config.yaml
vocab_size: 2810
norm: "rmsnorm"
norm_eps: 1e-05
attn_scale: 0.125
tie_embeddings: false
optimizer: "soap_variant"
lr: 0.00627
lr_head: 0.0108
seq_len: 384
Each number is 50 + 10 x the weight over its row's rms, rounded and kept within 0 to 99. Layers, rows and columns count from 0. The size before them is the row's rms in percent of the matrix's.

# layer 2 attention key, 128x128, rms 0.182, rows 0-21, columns 0-63
107:64 55 39 54 32 54 71 50 49 64 64 51 51 60 42 39 43 43 54 45 38 35 47 66 52 51 47 55 52 54 59 60 49 32 37 58 28 30 67 46 53 57 61 59 63 45 53 35 40 48 44 54 48 41 44 48 59 58 39 41 61 65 39 62
089:40 45 63 60 46 56 52 42 73 61 37 64 57 50 48 57 59 71 41 54 70 48 55 38 60 52 54 47 43 43 45 43 58 30 48 49 56 60 47 64 66 47 30 56 53 56 50 59 45 42 39 23 42 65 45 62 44 34 63 39 40 47 43 48
101:47 52 47 53 41 45 40 45 49 51 35 37 61 43 77 46 55 68 63 39 58 55 54 59 59 60 63 50 56 33 54 43 59 34 52 42 55 51 30 58 71 45 36 44 28 41 49 74 52 42 52 46 47 74 60 52 51 49 69 48 55 65 55 53
104:58 69 41 46 46 35 60 67 32 43 54 44 63 67 47 46 59 40 57 37 47 38 48 50 45 35 40 51 51 49 51 52 44 58 58 57 42 47 58 56 44 63 57 48 54 40 60 36 47 39 50 37 58 62 54 37 58 59 41 38 51 50 51 66
102:45 62 54 31 30 46 46 49 50 56 54 43 53 56 44 64 54 59 37 25 34 55 59 59 64 46 57 68 68 38 62 58 66 50 60 43 54 57 56 40 55 60 54 40 52 45 34 52 51 54 59 68 47 59 55 54 61 71 58 40 48 62 45 42
111:45 39 51 51 53 52 38 68 40 56 72 41 48 65 69 63 60 37 52 55 39 55 47 45 60 54 54 64 57 55 55 45 46 47 52 56 52 55 59 42 56 40 62 58 33 38 43 55 50 53 53 57 72 66 58 49 43 43 54 50 56 50 65 45
097:45 37 33 57 52 52 55 40 57 66 47 53 42 53 71 44 48 53 45 79 57 50 49 65 69 60 30 53 57 48 36 45 41 47 49 49 38 61 33 54 48 49 55 29 50 70 41 51 47 43 51 53 43 53 49 45 48 45 41 54 46 58 61 44
106:47 45 54 51 46 61 58 69 33 42 46 41 40 30 71 52 38 51 68 53 54 44 29 48 59 34 66 55 36 67 60 42 42 34 46 47 47 56 45 47 61 53 44 49 54 41 51 48 54 54 39 51 40 40 58 44 49 52 66 64 57 57 39 64
114:53 47 43 52 47 65 39 60 54 34 42 61 36 46 60 54 29 38 57 43 42 52 48 55 43 55 58 57 59 54 51 46 36 50 63 42 44 30 37 47 44 57 57 39 54 42 58 66 55 57 57 60 49 45 64 43 40 53 39 51 62 43 57 31
098:46 53 60 38 47 39 36 58 55 53 59 46 57 41 54 51 56 36 51 57 42 52 47 43 56 54 39 47 64 42 48 48 35 58 51 69 39 46 60 48 32 55 34 57 75 54 47 28 72 55 59 47 61 35 38 33 55 63 66 41 65 56 45 65
106:56 38 57 52 52 44 43 34 62 49 59 50 66 49 43 41 47 71 50 58 62 51 40 54 37 51 58 47 50 33 60 61 46 64 48 64 50 43 35 50 48 47 32 45 79 49 52 50 33 41 43 59 59 53 52 69 59 41 49 59 33 58 46 49
119:41 58 34 33 62 52 58 53 27 48 51 47 30 57 59 46 32 56 58 53 46 43 51 61 36 59 57 45 51 51 52 54 50 53 49 39 59 51 51 51 48 53 54 44 39 41 25 44 46 66 54 49 36 51 60 53 68 51 56 59 41 44 54 73
103:44 58 50 41 57 54 50 62 42 53 45 59 41 70 47 60 58 58 48 59 56 55 55 46 59 55 67 64 40 49 53 52 60 47 47 33 56 43 31 49 47 58 45 57 36 38 59 52 57 41 57 43 42 57 56 81 69 56 53 57 60 35 54 63
110:51 50 51 45 58 54 48 39 62 61 54 31 56 54 65 63 59 70 54 28 52 53 53 61 54 55 43 63 34 60 63 36 61 48 45 47 67 57 43 50 67 54 56 51 60 44 48 58 40 52 64 40 65 43 49 46 57 59 50 45 26 55 41 57
109:27 50 56 40 41 55 59 46 54 30 52 74 56 58 27 55 30 41 51 47 50 50 43 41 50 53 40 42 63 49 42 38 51 44 50 44 66 41 62 69 42 39 42 53 50 52 52 35 72 42 36 43 66 33 47 67 58 72 42 47 38 40 59 61
104:38 61 41 73 61 27 52 23 43 46 52 62 43 48 60 49 49 54 53 51 52 51 63 44 61 59 62 47 34 51 56 42 44 41 42 47 30 55 51 50 50 16 45 46 57 44 46 59 40 46 46 55 53 44 54 38 47 52 52 53 51 45 53 34
112:50 47 55 46 60 52 58 50 38 69 57 59 49 58 56 52 64 41 55 62 57 55 44 42 38 71 46 31 45 51 49 42 57 45 52 28 46 54 61 64 62 72 51 50 38 41 62 56 32 50 63 50 44 59 31 52 49 59 48 71 42 48 65 45
107:64 50 58 41 29 58 58 41 52 46 59 64 41 62 50 37 50 47 30 58 60 44 69 59 35 59 32 47 60 28 42 53 55 51 49 36 53 53 65 46 36 55 46 50 48 47 58 49 51 45 45 61 45 45 48 52 56 59 64 45 53 46 41 42
100:58 34 54 54 49 48 48 67 30 54 69 59 47 57 43 49 57 39 42 67 44 48 33 52 50 80 43 35 64 35 26 49 45 52 45 41 39 51 47 46 47 32 35 49 46 53 48 54 57 29 58 42 45 45 47 55 45 48 48 31 42 29 44 44
114:57 63 52 49 41 65 49 54 53 45 72 44 40 58 52 40 49 51 48 50 51 47 56 48 41 39 61 31 54 54 64 42 37 61 51 42 42 74 53 46 67 24 28 35 46 42 61 41 48 54 33 54 35 53 61 29 47 64 55 53 46 37 44 51
099:48 55 51 41 43 45 53 36 49 43 47 60 59 46 64 61 69 44 49 44 61 51 53 36 62 46 54 40 48 39 61 54 43 54 57 48 55 76 38 63 64 48 38 50 36 43 44 46 53 57 42 52 68 43 46 34 38 46 56 52 47 41 41 42
098:46 35 45 38 49 59 64 49 49 51 61 57 63 56 64 57 47 59 62 44 40 49 69 54 61 54 70 43 45 35 51 64 65 47 52 50 56 45 41 38 57 57 46 49 57 49 51 61 75 54 49 53 47 86 45 47 68 51 48 34 64 67 40 50